Each number is 128 + 32 x the weight over its row's rms, rounded and kept within 0 to 255. Layers, rows and columns count from 0. Numbers have three digits each. The size before them is the row's rms in percent of the matrix's.

# up: layer 8 MLP up, 512x192, rms 0.174, rows 379-424, columns 96-191
# down: layer 8 MLP down (transposed), 512x192, rms 0.161, rows 379-424, columns 96-191
# gate: layer 8 MLP gate, 512x192, rms 0.18, rows 380-425, columns 96-191
up379 111:140144117074068118089143097157148142061135057116167141070186085141136131130154168153154150113140205189113130114157137096098154137080138131157182157103046109144193103124133180145129207175175165171119138055108119098166096118159085152156120111116125135137132137121080096103096176186173126139
down379 114:136136128072129128158121092103169048034076070166137141107099143136130141125120126105170086156115134125119151153161198126107131120153141179170106122145068111188163038117181118145122124136121111084123138143146131084161141096132076146131089139123159132131080175117128140092080120125121186166
gate380 085:203125128089140170194087144121139159105100162136183116150158141132136059145171135082126141187147105187136156072174124145136128134107161117069109135127107137119168178143143096103110063137193121128140114175126130128106178195142135134136128127161095090067085196168109155148119150107101137164
up380 082:165083150182126189097143137069135181180135140179127139101113100116119140076108148150117121128125149135140149140142168166121143070090101153210108076090114092169029110092096148110146155076085108155140128082138156113058136109157157144104143133088104146115098090150167198113093110127117166134
down380 098:044075116123175129124162124094078133135146159145074117071100118136151164121139130101166136156090087080129174157143129180097117084070056208147182122117123148105127145139125167159157139117131068096110139075150113114142132062084174102136144122171108109116111129115095182132110170150104134141
gate381 105:111132092064178111188156129093041139133153145123087156156154090104145131176088150133176190150110134166149070097120231150174161144118165171221166118115130143109114067115208134142156170162146081072089121138113127171108128136169170147141146149119138179175156133135170176182134164191137175084
up381 103:064149097127155146129132135103113095102099143108137102149188145135153121158109172133114152181164119128177098141095148160077106097051160094180151100167086182083087072163080137145157116110130133141098123120083164111107130084155129129146177100137094130114130128121139048086097143167112138127
down381 098:129137128139109162087181169131121126105158092140093088108144187088119123134175100141132114102127150134129126119141158166173050157116126084083179156126116125115185101132152158111121124101094092140128161096163142081115143179094124132161116119097178126097131104086136120127122083162125101132
gate382 102:168170104127173110154117111098179103144073172105156163156164140087099085147092135128129148119089171126085094160103142071095167114087149135110134134209058167132099109059143119122107193139070177187117076101103143149134201122151093135148085127122149122117115089140118092172175105142149181094
up382 102:114112103103157112164122152182088163115145129140153047102087138132100183139151182085051136152170098092160186110058073074107111195180121097138102087174158144132155145120131118117090121087151099111119152144113103213153121207105131151118158149111116111160098031141126112165146099120082143146
down382 100:132150184152169117138121139099146156124126134129130110063103085150128054119150085137203117161132144130041127104136051096150104107115139132160139173164186090133139129167107130172101160123091149154181078057133097080103129206093100167113198186109145093163112091151082116154126179160126093132
gate383 109:092135165107127146158103150141136092174092183155144151152171113087148062121107188163132164172204088140124126090151109172157121146089079163131083094132125150081145103095178129091145135162166137165126141142161127156114112098151057146126133139105124179118072132149155047174129150183150129138
up383 100:127147165129151105108139087125074099137176087109031100085105172090033113088118091198140156117117111108130121148161106095130104170159087191109138093167111138134095139075098179037148134157143154158116126079123104156179114145101103135172147086106142138117072157130142104143129109184132101143
down383 097:165141134103127127072093132109097101090170094123160073181117098222190188102089108141107092128164145122151106117154110104101056128112103169183132217108149123128146180079113128117132102122115137112085167088112120131124124124178099114200124153165125139085122134150110111197140078129126140163
gate384 114:123109106091065101154135167102064202104143100146142133097102174186162077108126071132139167161115186143159121185058149104163110143088148145143145097140137153147119144151067153060113122120173080152116131129128146147139126155120129216144157087183124112122054167091128188088152066094114121109
up384 110:143110114118129167154157176115175129158094166135077131176082111132199103069102176159133164168122102163124148129172112198120149105119136078098134107167110150136136129078071150149154099099142144115138149138124128111115144090142105138145149124115113133190067097094124138134068100118089160107
down384 102:187167196153125108124113111132157122104117133078195139149148129109119111106141099124095134111136115165098124094163117112143154100174089134160130168140128092112082105165143139132105106174062132145075099139114169112218136163120121147124165125089173142114141093127105069111089096171138078089
gate385 087:156076139088148108189160146117088107117116162091139162090154093102169115132105118145119095195136154185116093195122120151110173164097136097103099127148140132159155092136161142149143078106159184108115087179129110113117139116195012097108139122137125137196054077133153081171075111092119142104
up385 092:100156123126121134116133125127173143120133049173164139150135162092113174114099104056113177089134072131123087073118126116150133150113178081121082058201095163133152155060153127136116102081144125142097105109154156135108124147096202144110140097064174127165178102149100205198137153149125122126
down385 094:136131191136149129093117134143140099136048161143143173135115088151124104120149133128144117084117165078153136120151119068174108171192115184106159120141149134036096145166107164149115104147159094154084117104142118137100150133131185194122147153130099095179138109156137170184147183083093164091
gate386 108:144143149176155124119189121170171091187120095135113126093160163109156096158102098124158101133086148116099153151075207130127123163108105117189142121027141116154076094139088108060122097113069142127145147136107130110098126133125151120133153109150131158140104112090079111166144143155131190123
up386 119:125092122125135096136134124155110198076139153127136106117160154122183090151160150132158141106109174120130140094119148166096061127217106094160091122135180127106118108125077095127124118155073053067170117101119147135061113139135144103151172118159118129123117078147138104135132128106093114077
down386 102:122119105078150097151123098156147158070134100122141133122150172162119171161169107130203117069135097109066120157151124162128074139093134143117171149068183158103182124128118131091164182151114169137121092101175180069176133015101130107138090116080128132114147102164127150083160122186146083115
gate387 090:091143150108102116171101187166135161118105116166137131131120180138134169178179089169057141107129129160105107149148101127094109155104118140108134134122152092093127144147184173181189061096135126151103127165091126119091133139115126136079127158124098151084115095113035103163157154121077189158
up387 094:151096144167083091187150127101091082054135125127097119145118032142151091099156113086122146117139120087073175128140071141170178096131148119198086129109154151140203130155095102093094128100092147085163091100148052117178115186108149161102144103162155141151149146166122186122109092166166102084
down387 098:148058120110168159102112143158181119078173159156098159091129155171184095083118188138133178119132110116173140157200135133160036154122155123150092129128092185162170115116152207077136120148151097112110143145117151110103152145086164090080115075160111168070120145154191114094174149151162101141
gate388 094:109099121072159188108146091101138119065085127109132087089158101127136109174093138115113142185125125136108135116112134196151093133106129075171126112152154123124169124167122122137092157106081133096076096110178058151165079146144142168143103142162105086152118101055079104111124166158133177198
up388 091:145133103125139234195115133108147143113141089103116083103149075123207103140089206118072100144095118111125123109119179170146066145069148098150115112133126094145122119116159120130121209118103142080143138148157084158160101175122136213150123129129089175087118094145154131123093134110095156150
down388 096:164125071105140117083084109167078154129131186169178114144102186108146108107140191094189059157169112095117151065054128116142129104136131136127134111137144199137124152131122137132131122110101150152164100105093111110090146165143129195067094104137133122153130119091144115116131150144173148159
gate389 094:123097116159148114105098114163178104086149126114182108117102156103116147087127174172124162144158117192188141075164099105108169160086158125108169147147080110188119088086160087177171127129186112124093095118149147164171077089147140060203124199188112066156136136118091146115191154130145157143
up389 097:129151179092099103149080154134083155140115110112074158148114077146162134173141132127044104145108173176127110097143100120167108187138124116172174171128171174166129110131162164144100121181139130062056136144145121125130113131071189087117127138165127119188165085158059137126156152185109166173
down389 096:088135113147144120076111108144172128128138124149141104133121155116088093103095108114152174110136142170148113109108153122105148180099181139140110076119127086112121150150179074082132180177080124121093107073151097092099095139081076113191055133112186130122161122098204100145126145118133197090
gate390 112:110169078149171110138130098125122117142163134128151104124129082106070118107140100132144075128149099174159107104119146064127107112132151089140109151182106140123092122122104124144105129154102212079157075125171148111100171088161232140107136104198192100066106158095161135158125105139137165160
up390 110:095148167170124084110133072124077132173127103100128126085086133151177137092185067166101154079107089158118101115117094158191142174080086174090142108163139145135153137082176117128121119156138160181162157159092143123109129190159073113175128144116081143144134157151129107095147159110110106187
down390 101:123163088149082163221100105117156088129120143105142141115125112148123129121135148154108051118150099129070101122154071098137117115125158054177113092139177164103084128137165153072083171110106115114177110085150129193131109087147130100120169141138107078150148108138139174155088129116138057198
gate391 098:141126121148176135150133132130102170147119126128143084123144126144090026086096197118119140116136096121089143097141174164140114161161157079082146110136111146125088086151169139101175093140161106106173058106097127172060106093119146140103172113132148169108190071161111099133117192099131137065
up391 095:092102086194152097121137157099096132157150122141162084083175135120147052106098145095141087162113086122151151147102193109130114109097115145124138174132135163095160101129101115064110124113084180162084082153149100192060141078177163131159078150120125161124102081163114134115077109111140146117
down391 092:158123145141162131179158214133129185121179120096110139068138149109177139110123161174114133142165146141145173120105127212117183073124107091153140143127137108153107107148170126099137119092093133090152035127138124105152145172126118104109131133094170093140134125178118171130101134172144102098
gate392 101:128105162108090128155163092130104085128119176168138120120153123077100067146086111088094122117077149191175184126053157147094118123078149074138082141136107101070101122104081158116137140104111112134143097122133140118137193104061145077087138137121057218089085095078072069164090101110167146140
up392 094:160155085173114148107094115176165141166161088159100197156115096079181116114136125101135140163151141168173071118124139114098119109141125168137164107105138155165119165111113120119161086176121131117102095105179089173126112085159109140168119152132147104055108123090109062141198143147080072106
down392 100:088210131125156073118098127155111122138174173152140132104125064079117086145081151108130127141154165149130055144145154082097151117068163117179088187128154119075111149080115153105162114139085113151112128096120124090085171076191080122145170124123076099120155148150099113141146142103160094121
gate393 107:122157109114144107121151120139135059129098149117086164179147175130107090138178183160194148127210164210184105155142145115133145132073111152122106140141157184125097138177149144125113123180115121111103132103181112123126153185109118185172114169144109115096145134138114098144129105098131082103
up393 109:179064099125115108113137174104113102130067148095095133152118092126076082159046188080110082133169150083127149160141087149113106096144096148099114115152104114181168101144087143121120122131178148222118175092141165210112165109078091099094137082135176182128101133094099088105132152089152174118
down393 101:102076074098133072187150158180169057153126061152124148124137167177133115102187078111113145163144151159152144103082152077140150126156107121130107133099153136129134114100149140130150112169119175130176171065068027122162121149110139220118147109110125123118128136127135131097135140101086128118
gate394 105:189139097162137144098100111172159115185124129111100170071094156137149126086156186173076147113145165221104106154136105145151047172146130125119153105152107126159085165107146090124082100081101162175109128167172203120140129121115142102120109156190150082139083111076102137106103165148141138149
up394 105:117168131131079123129115122172130119139126074169139094111168187119093110128162180119099173085127062104132090177154150105129088134196150150162133163119091113128133109150097103146116197111160069151115104173147105164111084139077118137104153148144116131220141136120073116123167107148162133085
down394 101:086100131125147123085116129136098195064085140093115197167146117096106127138101106177104158121156083062093150098117123087107142112112105135179098093092129150081170092190099157143122124072169169153143138080091115088172175134151072128146115088046113134087112183123138113094130091108112125126
gate395 102:081112130063096112068159158126079129178132069124113132156120158134161124122141108079113184113182090091132182106145131131095131095184181176120093147118144156185129229131195149113174118135160123161103159083068141157123101118168141100093105117141122134157108084120040148151091121154166081133
up395 103:081150094110113102172173169154153085150082141148113145132133161126140090132163098159158151088057114130165161142188144137131131100088141127151121187062168136163114158157113109139088122100125101164148184123094213137148144189103125094100189172129074208106127144203102097144077159165125087096
down395 100:122128115129185096142143099113111094112104105109105139149136138151089191114170193126069090095119151164094074152125163126054107108151116159124078105140160120063136130147168129141128104116102112070127076045081122152175118172103140171168141171059089082138077124161131110096122071108134126150
gate396 093:087128115069106104126081176114151092119141170104147149128128148161102142116161115137155084149079112096160112110099146122104129091123121124106123183102128098091167119183111073130183094130134113142128201140133131130113139146170162182123087162140166138071114075164124159108081140090093125044
up396 100:159111124124147144098151113138104125107135152140062151081073138082116106141095142135120190086112082184141180129140153088076152134153159156183127159119079161147112130086164127064102129169150108119082124173140104180109124136094133027135158110141155158141163137122117100133193139145149104126
down396 097:164132125126048183165150105091124172169118114130104126189124138122175154129123122103078165128173073135078153144124146044076133164142116143151160187152120189141149159112156169110072075139183111141113069105089120114122110090159103081082129199160079115132148137098135158117146142167187091094
gate397 098:130158098125127142102072211160148084156081162134126167039129102137129157118186124140048145118105159091108177106093101207098095166096115171123105144147132165095163118187103055136109153094109143185105149141131029111103134107177157119169127146185098094113119154148082098116127113116109087139
up397 097:148164163141123111117154117069071082137127081133114128046150079118169088115114166180157119118149131101127105132110123092117170154083103143077115096128186118163100152101131107128128109127198100108137128121108117170111134115158048135171120126142111077099153133076137070096130124077130132044
down397 099:175157079120139117087116113113114082109095127142165134121118080146080112082091130180118187148125156097118151155119104177150127151153143122135147111157174106182078134136140134141101165173101134137117094118089099183110143096156147066161134162194113112130146205179191113093176121109097132092
gate398 093:117177107099150127170101154092150163166202198134142117141125101153175120136091122191126047166137160143187101184167163141118130116111160111095119077153147101183117138137098112123090168129066128106061154075109173130093123126092145127083083145093151124167122123141156141159123107127112141118
up398 093:165177142075119127109137205130189137115172090109112134126152096104061158155149095121126088127205143178159109184153121122075132135162111115062168153156126126140113174151061161166095162121128134147134120106078133146085160105156148142148078106093175123107125135153134130167191168065136123120
down398 094:072192132145131226112113080075155198166099109144198085118049106149170093136149122084130099163081160159125186131139091157120123091138123130160158085155162143110169135114180099156133104092194110129123166110123114075168132110118183098165151180111084177112150141077140136115136150097152106113
gate399 097:126176123189167129095140094113134154178149179163136103128123194115155179132115129178182154110100143156126151085143165086102120116102126168062190160140110133115091096135148098114103080139119153139157088183157095181172140139149120084143124132213143093118145156179123100056167117142159172062
up399 103:156071110127132189151099184131117067050141042131104181148132129140086097103143133133093119155121113066136094129163123137120150179185143112124117132126161157142159189105131165127166088113142093129160122073060161084154133100148149178129158085122145167138147139077152136129107123056094090148
down399 096:118120095127080148161102088169116171135108174087108127153153054133060101162164122133146150136128123173173131104129113124099132141157094157164102139179062117220081163089112106123192135176143129120115116095116102137094168144103111137185171121094123143124145121145122146118156150162047121134
gate400 106:103146058123103096107143102141101082173114093138132176157152087119165113101123143110158117137143138115162159084149142158085137086173157208088079174149084138110138103084134148157187112100159102136147092079176137168185096070088099129116193145133123135152083155184052124121157111148141126219
up400 102:111083112158118100098173108160037111196109118123145118147132107118117120135101133033153166141137173139121174145189199180050145131159120146108128139131084113126124129140128114110227136215108117090178115095154117152182116123173095168127105107161181133120128126172086155108153122159209070088
down400 100:091096146150153175135069189165169130142186118138123096150185113097134110080093101098109112110127115159125107112090203134148105100147116137116059132135106128200055164053177172168106077141138148090094120109118097141128139072093085120135103139156108153142103053084119106140157121122101172141
gate401 103:154100073089131112115144104116136130131186123156157110117153131162075129116093146107108140104106111089098137036160110138118098189108164085093160153194136082114205159170108110161126149195085101121099182134083108116121191159136173178175182124125118136108174107138136164189150149136165163105
up401 109:131155162096112100174139092078182093110100143149073138115096174132175133160141097086124138186056182163165079160135120153114108084146107171121187116108127144111052169160141115112135136099138179136122082125161156125119041140067120133057138074163118071070048128138106059146110120134133123162
down401 108:181101126113099131121137132130121078153163187119121134182144181124116082100057153098048140153118139040091122118096156139100146100106085157165085080146103099132092128140137135102094104074117126155143152128132117101149167094105141108143084183149144122076094147119087153138156058170110171142
gate402 100:163110063071077096125183151104116108150067133096111156111120131158129132196164130104124136098161143142138135171118202059130118193162154125116111162123144094122150126179167109065094166174132100155101155155135126197150100140123101165085137120112073090147078138121126095146119093160137124105
up402 115:100092194104143131139154110112106074167095152130093127137128156090100168086100124156133095112092128111103153124129118188151137139170056126092109194187142090154065120101134124162099110133135149146139139070144127163162063134138148121122070145109143154103184112061099126132082096108142150178
down402 107:104143125082206137122160160081142090158082129065137201121102107150096167091123091128155091105184181145113116108113124158130178165179120173152111110114088076113125094188127124106132131154112123125117078082114136124141077205120095147100121165120169092103138132169110130113147174148079124205
gate403 101:204122157120099137097168125136107084128112173138143143120135115152099151152203107097082096123101074152139180096110119143133155183111166118109096131130125134156176115167116163150161103159077108156144147157147171063154113145115161148119139171116093134158159160118102155168155100114191072118
up403 102:114127153076139137127155099128118144133074124106170158138164135166148162156133116086126163090088061090138139079138177123119102105088142161169150164122140162126126129153112165121212193066140128162112105102206122124003060100142116122099122125138027124174094142186129105179090124122161126144
down403 102:143166172085167143147113165128164154144131087124139131171163148101113130123111158115161125101179134110069096133097129160115125151178110170104074097152171159122178117149149098152176157135108088089144101116154162114118080159150125129149082118138143143127118164129098112105160116108104162152
gate404 097:163121112138174137081075123175127130124076102131181130091192150135066097090161060115071133134121093138087186171122144093170197178191091098142157192096082180140150168076118133115155121113111134150136119151142130086115096163163164111190148120124093162127110134116144164113149155143087093084
up404 101:089114195120182184141167118121099108101121125120165164092076117101131130167132174168137134120084122121116190118124199110160098162104137111104129124117104112128146127153106079162106158113180121199125161116109104121148137187181117070175081133200147086141161108106121163141107152155115106120
down404 100:076106106161150145130079123140107122123155166086093162170212145174116072128097155156126163134102134202107121140114152096138092181113141168158137149131168084199093167156152156093113178165150177127139086124108108170171172113109103175114095126131077147141125149133068059112106113108156155148
gate405 094:156110078100067158076114148091153108133145078117052067073106121154158137130157161150119144065135116131135132125146123130072101144150185114131111147147172133114169093141135134166129144153128143156103134077086138169066131076118118103148105096078132144159133152111139173098085119078130124153
up405 093:110136139126106088141159119158143161146142191115188143149156140138097108067136102115100090195156115146115133108109131095160113094105158176069128135134083151177160105163109121108152139056154130146113117181133140084144106222093110169109047109167127110158126083083101134119182081181064121119
down405 093:095175109144144139123105164053099111177153098127151062147181117067113064110158143212153104155075131122092114146149137084109162199107138064114092146106092120150153134152149123125145137166111122095165091130163139119124113120059156132102107139116125138085197196147161162091153112125144132176
gate406 104:147105116098099209152126126117055107146141128117076153152116105166209133194129138056119117130136112194148163155106144130078109154127112139120144160170108121085122159174128139190172156171087100151124133141118138120097124110120132114131155197124101154114125056133050118126128060150087117107
up406 103:196135151115148111137111155130148112057128179167135105068114178072099159109118123177168139156083183153089089139108109151129180097156109119159157170140150163124108084178146125054174123108210128132143142138152098122198129152125119109082108108121165130179099199117166169114122136085134111147
down406 103:160058189118153116119164131093190094066169149159079129159136089094124090111128140163126158092093102086148136155137154092135147126140137170131206081165122139192136172137139160099117113113128097156160148101152093055210071160084145162085100136136175108132145108150138119102062121127160133140
gate407 094:154077126094104124113054095111133076214157129123111193099100149104095154125097164160111050100109108113076097091124098197137166128098147059114091179201132146152102133160133146140166128082120087135084131122118123050130137081173107190086135152102116144083114155066200119170109156111070094117
up407 096:099188143080114183176144114123187138145166125101132148125083135103132168110126122122150190143133124170168095170127154161107142118157110083084141103047143161073149110141094080109118146153131093091182133103219100165124126105077123103170118112158162124143196122068128096124082149100199115153
down407 100:078069127095180175114098167143106082141144141187147156118153126139157133116128130063147126150138126149156089118101109126140139149106065130152097164158084150166147171127111031061154149174163091101121135089132113102145130068089186090108136083167090112199133124103147134131116115139074105152
gate408 110:101189078119132074155083112161109210147157119163194155108150128143127095093092169067125106150094061101145149169116108131096146190106169171116099069153085145161114100132114134182090136106175155113152158094110153163123197157145078095127133140098161164131116103142127122120105196117103160116
up408 096:147146112150167164118066194141054138142131153138139148143150135129075137173109147143185131085163133131132122110144121175172103170145060090090137172104152125209182105145124120147153079080112141116123136112134180042138124117124152155132131168114155096186121116085103110127147131154079136147
down408 105:124064128163170082127128124139165124100057112126124136149178141121188118050099111169136160036138145134174182105134088103103146150147064096165128141146181130147139172129103104154121122152150163147166136126153071143132061104125153098153148076112111127158112081161122147067096143115136142083
gate409 102:118078039098078151197095130100129165088102137106133122133133095153079126113139118109127144139057138127141103118149142089132155097052120096113070131109109133169177151148092193133141100169147103114086095106104109130151169139187150087130150142111163092121149144161124162150099160115138140119
up409 105:108119124103110095141126103106078127168084177155118107131137159101172109107132130157099131134080144096075115138115141152051111120114124087156115098126146196122077127146091169131116215142141150122138064149106126069166119093115174108119141112083135122217132156142118093157140108156181153071
down409 105:130142138115085131144090187176124098156101182104080103132110066144126107128129065116129151132149139113141108152114155112134116113134155084064168095085168188194111086154120082142157139133150127145157144071117110170069085113152184097165113169105115165131149094130170145142153162098136140117
gate410 102:111098128130149106065117141100154040099108112165173116205139186100124101144082070083139138151127119104207109135147132136115117109141129121163056144125091106066143122094133151140132085111075224134107136136167121125078153175124139094160124141203081134097117071166093093108140154154136133102
up410 106:162095142194158114153100122131110192159133149115165078110103124135129125093106140148118126136076125088093113097047085123154119128104137111143192158124159163149129150158174078116125142135095130101176168139159164129155163140165161130113174083085154094159126124107160117025168079152133149133
down410 099:162082151135147136115090184104044167116142103094102116145080150121147173107131136058209130126103130119118178102095151166164129121124081098152211144060158130091167116140112045137176099126074073059098152161159144142139126175094155118122086145144178101119128050125162108188151092144140160168
gate411 108:162165116144180081103197111170150139211114107179169144163116136078186118161110129163107110122063134147128106090130099094064116133132200084171128144130164119145067177140175148112148092138111117100167122160075121112124145135144149082127103069100178078168074102078133130155162166132159154143
up411 118:093090173164119121172101183186101143088168064071129124125112158122143182102101098091120127112117130146099192147084073077137117071096089138109170132120123084131160131133134137117154090134142120140123159144134119138134145121116071175155114108130070130105137182178099159093076096125132141173
down411 114:201120201124110167087139104081120138139099131120096135152058149173147090151137172090189096095145148104104206130177166107116153106134147125074137123101110116153147171110173132133112132106117148144127129129139104125109072109142147151126077185172156096133140147086109104073073098136126131116
gate412 102:169168143091115163100069172167132128081099106111165178115166154119091116119129130129098098092083099113136195073121132067118122159071144122150166098084073140112150133090129112182071118177113123111117115085129166135116147127131163116119091124126132104182162081151141182123131086106083154162
up412 103:105087163131154074108153140194109088145130092083139129099115128125145113116134122130153136096083081121104083136149143246174142187096107119139128199152141115084112160163101133158141172035160175146085106138158155136096087100096151156189114162121131149133115127100080092065113173115107146106
down412 103:148153101125157181132145076127180199171118144151068097161167117110113109125118172178132119121149145170097122102182114082125119157156108168110106121135149109128152096138109085102145139180119098125105140081146120130150135104132126155142148118118168143109158138199130126144119103145180164101
gate413 091:114132139144094176106135159078155204145148122140102141126127124099081137081143122091108148132094155151153139055067112124130131127114086130138137109089073089156162164150121116106220104087134129182123112154131227144153132127124111141119111072095087094131094181146145132142128100165089075162
up413 093:096165123073106108146132173157152169119112125137139063146163104096084133102147100116198103150101156168124157063124176149131178131133100061085125152092132111148122100090143065149120129190136111135112176165115101090186132111086112161128118098073128101157020143157111111173196125197131105120
down413 097:108102095085115143082136137118149104133124102155079107146152115136147096158071133091124100084068125126133113086101151103109102127138124114121139118131172092094216154161144209135104124157103119160121184096136181082108146185122170116130184176172103072088084150132220154115168194119143131156
gate414 103:137139138154102145154151089176119142131187182103145166153195170182089132067199094092141122207095144134108072115174155181179133157119129100108123132159152205178173180101126099108101108149177130074090123180161130099131133181077104131132133131126126056121143145115137149131131205125132137091
up414 111:127135163154206146154158153115135099121143158113125156097152139135137135127124121107119149216146118112134167153163144168128110161119082164139083125176135182154136155137027116092097157133174159153104132197144070104119114138132101135128145104161143150125179158142124138118153083164161127164
down414 107:134103092131117195119091119099125149146127160117125073149159097139117119115118117103092103171114158255161123148106152168154090132137116125150080112171106203102116149146093126109057154135145094104067076149092129206168154145124138126144089116168106075132045152119137124140113126124154133096
gate415 094:090133163123147182132123095144123127113073144142131122132181148130115117061108109097139145177075139161156100180152142105110098106102140105147139088083146132123146166143115184100109091083116075139131167174047206092110139176204154107153122196148105168130162144169136162131203078092155145102
up415 098:072172117127200137145149171197122167195151075135145091129112109138142125124087157135160164143115149121108105125123127199109135161169166087138118143131125077090119147106068123135090128111185102140162098135160078100172091152127148112136148136097150092128138131117164137149057118169149176077
down415 096:103133120107090165143122076153100147055143124154142170067169161154064201123180135078076101136136223124098172147166136171102113143154149114079180066096169115112168172104137121163144138101095142152164123155146117114144126140113141170114064172097115195097109080133089127121093169131132083054
gate416 102:145127152150134199108152111103098098193161108082151139117068115110040102193088153111139126115125101163095157101102134132131117109190081135073114126134159103111140117144115129092145180127121107131104096132121078085125081071145147098095097194117099126130111170161212174132100164146156094122
up416 106:077129146093017167234097081119138156084099113178107086163151137113091145055146115066139096121087085031150170173122140127112163088133159093149139141107104161126172124130117143149096132147155144146109122138112160149159135183115132177123120126114138125100112123091138104069134146068126132099
down416 104:068193127111120166096102136121110118113109154177085135094127086130120117108142152068069147164127165190089159093122123112160195142140136122101111154125171110163088138089132142069095104163135085081164140069136146192124104203136171165142146159092155161121127110189169120155095074157170113126
gate417 106:150109104104139179122074098091109146111097104176169132138114157145157146203140165105140181101112085137120157118126138152144120171164119113128117138095132075175156091092108176145206097106118192141155167095089120180115162110102186119138108126125074170168083105128145135138088132109130102135
up417 104:105122073125096187087107134139117106198142170111149142132160186064115097113118135098107082100124116174125166199126136123141164148138115108167137102101173137104122136125172115150158158163163114150101077085177103152107110099097132098149130100156126157147171108095105133155105075108126027127
down417 098:196073095160116143129109134120124164120146119152156111121091120094146095145136159145118089111112083143127115158107120141101114105160168134112104141086085127144115163113102108133087178151163089143108171201095128097053162163100135171166173089120092115155128083145149144100134139091138143145
gate418 087:146102090058164100125133129120104106138192165135153120126120092185127182113146093124127117147035099146095139127160165101136114124116108176128116143135091093089115121103137149084134126089067153115191123101156085067119099119188145098104076106096126118072163148160137128141146133086124153126
up418 090:135099140082086106174145153170112124127112076090131178071101193165130110142147153187131161129112121148095094154150119067114144112082176094088126155077114166153109129112121155156196177125130167098106131087160149140137138090127133105116125149147118144063136104138172098165133159163080115097
down418 094:055134131134175135102104086126127116137149144105139106102157115101170085167143100082126119051137175146131116097100117094134143094148113141158086095097099130102127097165164083182151046178099104155152096199188166104116156107135134143138159118107149184163155157136157171150123087097206095095
gate419 091:077105089105138131183111130129137106158078097163133096119111108181145147204140108129103124142146156126204119132176129118189154117087167095145136217081170103140137124161178090195115138097125146174145133148127088132130170105111184170115119117088111140140082146141133175112156135120198121097
up419 093:082134082129187089169082098072149152148057107178105112107115151137112169223150075125087168099147116145132187110185111139162108129090144155155166129153141091121150117130115071106102089085091101160159149086168100093182134100126132149093111105113101129104082137105099088104201067122136178145
down419 095:101111145128167179120097138148110075134182130056101148153118129112093206089135161158124119128133154140088067123131163177092194154145134084116116149081111124151137085113149111133097157137099125120127160080101145110089147117079119082095080134024178105149060163129106080081079161101143114102
gate420 105:110200132169106106167153161150155121128118140102117177105154151152081126109089162156091166115161054132125078118136120154135082151096135122100152217152088106168117156150113100150110088173164091161122155152120142110164118124149130103133075159130129092152071172088083086145133174160150166143
up420 097:130110098101149126123096123134115153127081148068152098151168180076117148164137105054184127090109155138152146096101119114141184128097101104160168125108088122120148077074129131118135142080138134112142080153091108152086090095062095123098157119137176121105185129149150138108079124124170114073
down420 102:095111168092196170116176127095068156144181128074127127183102169127078092124102098140122156138140094112122139085154164159107139093108166098128126122121068132099114137132107080139198119133136146104110110142130088101138162182110150134208127071118140138119107049141140118163141131147146184105
gate421 090:168115155128115093093151156174105150129104086127105091087081164096073108093160140088189154131107139108133100141156153148122105118117109140098072147123121099126119104118095141169132102141171192080138122111059136147106032162125174103041150045155130128094171150092151124089155157125091076089
up421 096:119064101171088114149113159071147100169134113128141151138166112178143130124129126124102097143107151169045129085094131131087112133153134162136186114159134168089070137185140149084084140087094114178119136098085225147085122119109164175068131122118091166109112135116156167138142055066062141177
down421 099:147153134171135173099159091163105125135099179118092153169108171115200130133135124130129095113104129099165159184129111137139149088125114076136146135130196103172093140211121144218141131109120129148108093156092124111111067164109156148080115106161091134158103158135098226138124156141171113107
gate422 105:128091127154150117121199124153140124121104135175169171152112170074080171109132121179104097080092183079151145110113162148098136135140097153129217139171129119154131188095111161091121136143076106145155135124108108096094172133113113096149085124174188144109148104156123131130153130158167140186
up422 104:121192115119150128133105153104105119138151142062201146094145154195150088175162103105151179121172136124093118172149136159138117098083116102152142134129113110088148084120195163153143194115198156145153148135167121160203062149111135122133123198124145104170110157142097152114116101124111153121
down422 108:114149103144182118123194071152096117135171102133123097125150142115161118160111200131196175153191105136148069169157164130114091069148127145135081138109121134132138118118118072130058111123152117159175109087136140103177067094134111169163115121144102069095121206166114128130085139141108109107
gate423 107:128161166136153129168140141060138098234160107129131156118151110123085137087106165096125084106126131147128102091111109131158159160112154130162180160121117129135099144176071129129123112129133176131157118143106142099114121119157081166073141149143051096131136112099152133178172130088124086166
up423 103:095147114136112169123029098173149135000137115129133135147139245098155058096144128133139171126167107117128153218101150164116077093116125099084120126191135115146100120082157093140076136122142076154142088113102104095145081150117133085185085141106133115132102100123115108085071138146112149056
down423 103:122157142192126204146114115227142130152152082150144097101124209058118111138144113155073117061121165136163134100089131136134112148166096104148133144115092167121140094072104153106178123146173135146146100139128129152107178069099099169121151116110121178118164088138089137131075103137140129146
gate424 089:115192114115138108117143085181092122115092093109167143137186103131155155077195098110114161101163164147135130082094115147119085114169102069112148204079141081169087085112149075082134068176180117077139089143129139149177131185158122100091110137088122092159152131098115157148113108160170134149
up424 088:182081161177092121127104120169174098136139165164085122144153097142076129166163078165145104157120111100109109165159154115059144161129189193148169164103120146106133127142089230111126135131168098081168146151149112084153085101107072134166118124179126132112154094155129146125104129072147124171
down424 094:147105118186152127180123093110146121160112140148160161144168082175138168121150121123133124127165114109126093104134126157176125167117120141107161135081105138194078129194109122038163114095083141084171060091158126163144131119129115134176159124097132084110126091145121154078129146104150145169
gate425 099:132121118128159103117096094126108098159113098147133177130089108151109114159138068073150136114141147082149150168116148133082181162147089138143146146151188178119097117130200124142170123157119126199117073151098155099166111116113115135197139203150114171176153178149117146127162163167132136147